From a checkpoint of a small transformer trained on Wikipedia.
Size: width 64, MLP 192 SwiGLU, vocabulary 6090, 1.77M parameters.
Training: a variant of Adam for these matrices, 128M tokens, 7837 steps.
Each number is 128 + 24 x the weight over its row's rms, rounded and kept within 0 to 255. Layers, rows and columns count from 0. Numbers have three digits each. The size before them is the row's rms in percent of the matrix's.

# layer 15 MLP up, 192x64, rms 0.0842, rows 0-99, columns 0-63
106:147093119126126161120131112148133156163136118090120122147125117085164115095109146092174168132096118141089078114115100118085113132080120110124100133086124159141121133111146143135163134102097128
103:127129109112140061089100107137135078127120137163099094103120128125118116087116138133116101122100119127183107088111145135149151086126116114161121164112121161152100128144115140122132153181143131
094:122105141156139135182119115131129136117128100113132125140123103084133123107173130155068107125147162135085162102139151175129117138169110095116154143182147150110101131150134118140110117143084139
096:099143136109102148139131153121081098132115129154090144087150116140133138134115146118084102151114106125107152116147165144100116188112124113131071095123141087146137158107145135100131158115177118
095:127100158125109128124111142128128147145131131154145126183178147164105171086127088135107133156143065123160165135130150126099105119156109138140135151115173151117105187113128133132139147126111136
100:148124120110109067146115115122091140124090131101149137140131123180113109125104144146141100139132124150069128136099132102158137122185129163142116156150186138090148119118118129129150151143123173
094:134169114123124150149109110166182094099123075108100126131189122116108130141117123128146135120108123110118118144121182135106117148098135108119187114116115169105090144118134086138115133159139124
103:123119099140135121128083119105067125144169131106140142140161122086122140111142149094120166147098110152145134148120147143116119097146123138114160163143173123129158085089087129123130092152119083
092:124109153090089161118153121095142111112133153164163194161146099102130107107127128117162098128157148153123118133111135110136133102101106148099145151159117090131101127142145144157133127100176157
100:185137135112141108148122146117117121163084137135158137130155166157139168153133121140118149092173099154097106101115138125129087168114128133111110091108118119135153088138120083144130147154131175
106:124133179130093159176176120130075126136116133122169129129113134095110108094124177169120140115156102136113144132137105102152157111146167139112140112116142132149150146137117066145131103132131105
100:144128146154143094154132160136072115114140110111111161136130106163129137080139132135169127142154088138140120119127091155141105072119132181134160123142177104115090126148146143116142096130157132
105:106117140147134153108110155118140105150090099084139162121116127153093156167158131109105105135130148125165132130128139164149110091162169126154096158168149108136096108159166105165144121152142116
100:090096102147123149146080121152162117084104112120100172121181105133116132165122096139140133090124182143118126120151113121112138130130145106143130128095090137169106122168139130100153150099110125
097:085156132157176146128177133111126105098167118157136090178107133084124094079131131124126094141110121146118122129139141150137141120125100144141156138153118132097107135137125168103086146134173114
098:137118160161101106115125096137169112102156116149106104135132080175157135126120159119170123131149098114148156094128132127146130162110109125171099138101085145116161194141111138131141130108117119
093:078160132158129117100126149146154136163136105147111112110126095145160141127134135188131138116156135127113105116096121111172151080114126138100094163125122154115132173066105107139128148146112111
106:130140148100130116181138116146150136151127075127186099129131155160124138128109141157114122084122147119122122117135138101116141125071128084180134100122163100175147127114150122091126140124135157
107:138103112110109147142125191093129113168130116115164137136143125092105118097149149128117129118148128078131123131140125176101153144133123146102137099098176134134141173169137091098116122139078145
095:105135154130126146161112122131153110105096108118145128148093151125118128103079137067114119135155119153111147056101104130143111143147099095134112154129127115120174127114094128158069142125145118
092:131141112147096140117146136110133147121144137155122112128109170127128130103080109158123170120135125126110080186123132137113129071081135135110137122092099174126132123093115116164142085083146136
100:148107112135086134166152123117115143108126081145116142140111159107124105130103161075101102137118107116118116153143132121114155101180143158124138136110110102148101143096093158119167150135080085
108:096079146133146118092124146159149121142108163098084104109137157116105148137145133126101130164139144094138136127109138117120102120102167157107142141118121177151145089133115073122142126154182101
107:148111124166160133128135184107127126119116121190120131145136112093158114174152138167144154152098129170127118123162145152144115135141160171102112103150113140106106134105133166140088143109102110
112:152120132105069109119141132151141152130167132163182116130175123147093118130164120128141116118135153183141129108135140108128126095139149092161120116170114164141145169116135121137112128177149101
092:121155140158108161094104148148144119139121104095124139098109115117109143142158112111130091097083152087147118123098159118177124167128160125116120166144103096153105130098116144087129090129143091
107:125182118113164159143120168126099171131139155177121145124147123148129162103124136135127108147101119110134154146147105124137141150123196134124176115121121154096137122168118176120112139156091141
103:120131083099096116147157147138162156139100164154128158110100077149128126121126166126144126170154129142168153161131119154151116170140118120112148157127122115100119155116163151076129119117084132
103:165130122106147121116094136144167138180144172139147096113126130129121116118094146136149121111121152164111112108161114092076149137163122155133157114120142176087102173105168127131157123123151127
093:149147132117140152131087139139102130120106109145126176103159154128145148072098164149095088148112154114124099140107156170158158082130142103111150119126148136125139149096141157137130073123115141
099:112098147142111144136138163105131114110101100155159131117135127133143104168131102126109111140148117170111098109126141138123102155090147131162091136161098097107161202131154115095128112079115140
092:146148143132168147112104129158116156124122147136090130133100124107112155127127115091089120062149110131098112117143087143097151155139139091113120081098176124073127104131138163118135158122128121
098:093077162116105171103111083111115137138122149124100116089113116114106138131160155107117110104100112129139087097076138141140104150135123100135118158166107108150127107137115144143154111163101169
092:150131153085126188120112108147084132137109133117149148167156119147095104140097141151124147157118075130128136088142163103115151122144071151129109172136154114122104131152143134142117101128123166
108:129170104137105118147152116125161133114136148149137151124155159104114125181186100141114160109102153129096092127119167132121151129150117123121132147143163127188094127110181120106134157102133112
103:121133102157079161136148174122121092174125120133127118103090159147185117088186149142148084157142129121108116083119127141103138154143117158144133156133128132127135118137097133137131153132152150
095:108107136143139158164142133155123134116130133141112126113123114130102129157137083105106146169122089089158143103111082100165125106168178111127152138161140152204118131099140124131103114127134115
095:171134118097141123113165103125147201101083135099140128123172092105087145149110138141107097137143138117155107119122101108096132115142140150151129139112129140127150131133096174075101113118136145
085:116099131120149150107136117168113148129116165074122152131128109128109161104121113118140120102110131135125145111122118130126132126160172082159131116086136088174179124145121101141170158101166169
096:183142127187097137095145132143138078122128102126116122125091123099140122096086136114150151129151126139085083095117141125154127127165106131154135143131092141138114148112139128111093172138084123
093:151130112121150133121095113105088127138095146131166166120124125168116188143105099142159126101108127132089137081145114127163139115099148133123177121139120155131121189174155120125114127114155129
097:165139154111126119146098100104131114115150167140139079130092080117158138132114127096125143116092110114115137153100123100176151129148094114121111159150135103092070124148132133097163101120124102
104:076107114138114123125119134097136128116137074110130107113110132110130094110098128080139112131080147115145136124085108078134149070140088129134159131135132124103087150118078149155119125141119104
101:138153138117077140118133117141068103141118136132085106123138201125129145101117180104117128155133159101133127089144117164166086137134123115109147117139114141161105157099140090134110126123131119
096:127121148117168149111200178101099113153126120095132100146117145142175115111141137118146146139094097134125141147099138128097123138136099097106133132144151135140157128115108127187111106118181109
092:142142141160159134116143109163117183175078121140103145137091126167145111096117117095104110140135142121142113105085126193108128128135117111147146154116108142135138156152111138113162119115153084
098:103110148130122161108142145114093105156102167077162165109111134150148146176105127123170132137117125145147138108158144095090128117138146134105129116144141108158146158109134132102089086176098137
102:128148141128153112154092117104100162090127169128105141120109132099109142151153136141089106151169163122147088130162149139084097093111127112137118124151096173103160124141121107127092120147174123
091:117148113112119117165137133121139134141118139091104150154146130108156141100104155161133115096129130103144170133183080119105132114146171155180108172142143112165108113148085131135116167107132147
097:133135147122137119111155121116118129147156135136150131156180122083082130094142118111162133067096115144121100114138110117167119171109174090164115171107126111117139129121130145175101106133106119
099:114128141112156114110165120100113114103186072160165109138126133117164135169157095142113121113095116111142107148155146101174137090160150113114135121150136118168127105134116130145120087135126089
085:131125122140109122083127138138112128105117147127076152136161131095097122095161128114101165070129091123111115185117157127099080132135101127132156150116165146119097157114126112147128130139131079
108:157094129176108165113148153148131131134113152128169101152112150086166124167136136099135141114139147103131150117148129103169130123141082100112156103163168143140094139118111162118120114089111097
099:139136115130156162114158182141111084137114110135131129105170136145074127118103130141166127105083083136107113115146128118101116097121156146120127136179125125086093117168148103118145106131165131
098:132132119097090102122132156119114116139126106100070123120112133125135112127134123123081160128128088103141115128117097084132134159155189087136086165128183093138105126139107104118107129107155120
099:153113150168093153142126144156130135139101134141062147130089168144117121140182156138150167139165151137126123093170075103126151139131129136151126110129100125137146143118137144099125159124109164
101:083155100163116118153134133092135108117109126138164158088116140139148114123123128126101135143134110189117100150114119149100160094101129147154096082119145148098150151099117116122095131180100152
092:108142152101113134133141150139188110165132111153139115120152114138092099149109124106138118135171084135123087114125151111118114136122114145122083149058170135113112121072121120099131122112162124
099:125144110136167148178152114102134100120142112087125158092132155113088152157148153075180118162097115093109142131126104153152151141093167103127135151127138102163114137150112118126115121108146132
096:112130140106125156109147140111101139102152108126110131103150107137191094125109141134100129115163107163144051131112115085135151131155192153125108130128117116129129139113103159113135129156168112
097:168108149127141111049113106117134139105168124133091141130179164154138165119096091112156114161126153110076126136138144165082138096126145135133123121120164127131122117124142127122106128119121158
100:122143077103153123143143097185112113165090148105109086110159128114176125131107137098124141144129143167154127106102137150086147119122150148135105147133136101170104103153131110090124139133092108
101:140105094136129086140067152160143148139139149137109133150106138106150148129122144125126103141108128115083133120136104150110128098109114136129121141101147097160156125154074152096083194119097140
087:128146151115135151149144157116110152127114101074118162114149142142138135119057141129079150154126171137137110100113124080118103095141108143155118121118137138088121108100141144102169125128117080
094:163096125082149124127116126142100096156137134119126137149132180111077167127106144119162114097123047098135148114131120119138118103152133110083114113133148139122130150111125181099117120142137142
096:125119147103077125130128145128144100181180124132127148123099119085100156108142161114149093134127107123150122157151141138074140119115110131106175155092144108108119142096144110089171125128119102
096:129135123120134092113118124098155096106128127182134111126128154127131129104113123085126148139105145134178082120109119125122093129141125100155122110116139131172126101136063183145078132156120085
098:111116076117140139140112166135129123117121083136113119132131167145104164148130139101131165122135142067103155132126144100181078140183131124138130104134125151167107165125135119177137136109136125
104:135105088134078121117104135093099122155157153102133115111165114100089116115169116109152133165118124126126122113146157108127113089101141109121154148153155162116165121128141068098119098166136145
109:082120114159106110125112158142168122159113139136109154096143132175115155134104126118149119132150100114130143132122100103168094130180120123134170156154143129123141128147151104140168199155117140
100:115114144132142143142147145116082146174145105098127145156142095112081104116106149087134117131128118089130139133153114162120105147137124091097171146092140119135124136101100053138141144108156111
099:134148100148157178088134101135112114144124127107093117093127117153116131130134166137165137178125103139137161131146107110106162156100115147095100125073138136113141130180098124126122120142071114
113:100142114153170169124095119101119089105143100102144151167157126114164078135135128118136153124128136113186144125132075126136072118145141139097136098129124150114114121110113103130101144114119173
094:146166109158114144120151122168169120114154139152107113133145105144085129174167161133112115093120128119108127118092160125151115112146122107081121136106142105135151158111092105157139184154113095
112:119130140126159140114170106111104137119125093128143185123077132137103122125136112096135119104086119127143170126100095155161121176120133131101160149127103154107096119143160105161140172167146126
094:157142086126129139091143056138115114119132159159127117118130135115129123178088147132143110134131088129127148143122144135177116107134184122166124123154117123123069146149103112125116078122138143
091:113124113129146126120117135108113101113127105163172155106150096142098143103137111109126156166130100163092111126103178151152099112147146119096158109130085123114142110168107124106085152146102177
099:096146130129144158151133085147151125120116120106127119138128141136116150095080125128147102076089093094112120134126127170113091181128181138109134128140109145186097134135123133094130103116095116
087:155112106171130149098135120121076140128163110122117133115124114121107146108148181145168127103164136158110128123075126141128107164149126137131161125140148091151150190140103124155168109120149105
105:126155119099141110128115111090117128134170120132075124142169124149083155133119157126123086108171171102126115111140134088116114152098081151122141159088150148102122122068135137135120110134124125
097:073127167124128148141150082139156121144149101129140131152113133147101161104098142170180123147110121165152137174100133141107132106102101125149110131117139082166099125150143120142161124124148165
106:136108140128173115134129114157122136124118124131157110140120129137127123173100103119133167108122144159102100121157128180123120142088093112138162134089102093156147082167135109176093113133079123
095:106089134094134200145139150138172147112102136126124109114162137139130105106124111153148120188148134142157108153119143146130097134104111131106122096156099153173149114152118118105106108087113158
105:145140179150162143117144112139163164120159066115130124158122158128103124114101084110132106176120113153077154101131139105104096132130148114170133121135142114129109085160138144133111155112141135
090:135072147104149105148095094122147160145134130099155135106148097130143103121128154091140112155117128133081131112153135136100094127154138173147147068155131148114087120108158163124112126148141157
119:140112152160172111111090145114157118106163128152124167094111137070128135097109108142148094169130133132104129086162156098108166125157103134136119125106116139120100115110145120130114180157145108
118:081152151142109142132140095145112118171112128134147132125089116130176138194101141107113091119102107152103106101107158134148127155091126119094135138165135158123153162103145099114115135153092123
095:138083126175171135123100147123123111144129101139128120117143153170188144109128092115144114119146132121095114118136113142142129111112135134166096137091160102124138129167093097168123156138189108
104:123088116078131131136168119118129113126124140127156143115111144148150105142108118141127114099118116151123129147084158133137204086112060109112128141105120132111158126152152070158138146138125138
108:134163079122169117134176079150132142109085147154119126125121156147111123129104105139146134129140126134117124118096120112121127150134158154194139177116126097143165106152125154174139158104104131
110:090115145118136109121129131133096138126138110081107136150174102125111127115077136141118144133144079140141125120123110087103127150091132115146125123166137135145125117146160168100103094192089172
100:149108153113127152111145140111152167121101176118147169118134194112095120120094136112135089120122141107132118177068118093127088117115148101150123129122143131150117131091158125087121142146133135
099:106153166138168130106123113093172156091156130105114101128127117117136115147116097077140182124113137126129121141138121133132107111156106164090094153167152121147139100116099092076146111110124136
095:106103098160118121103134130117143089147104146138126128156156159096134114106156151085143163158123114090129108058146093131124134122118112138135106148121097110121165138139132157132091170103177134
111:080135111123148110121119151103135164152100155101115100112136135161120138091169125156168121116095142122141162099141108127128142159088131115126103166111147111092124097154156169141127125128193124
112:118151112139133145117074131114125135137126128122130150165134175115114133087125146086121101161147117096082128095112091105135135078093099120139095133098133119065122130109124145150083134148120104
097:106167145119123102126122133112137108166114112144149160138132120126106074111130141159094096099083129140152124136158143173117105148146092162109131098120080158161132151103162108114136104157129169
094:120116105089093123119103150162140122117122167128124100151103165150134189126137129123102142093128129116090132130079158123112132145137139137140173130173122115089078085121106132116126140155091107
104:094147098129137134166115127135108116132103116151150154105127093118135188114145118071134119157118109146120094079109119140129106123106121088132119166131117155135112132142112128123170114071140070
106:130121126116113173130110145134135098147110123165065126151166128140102155148144127105126135122108134148088114106124196119130113129073129116125122154101148112136154070104105159134105123171133130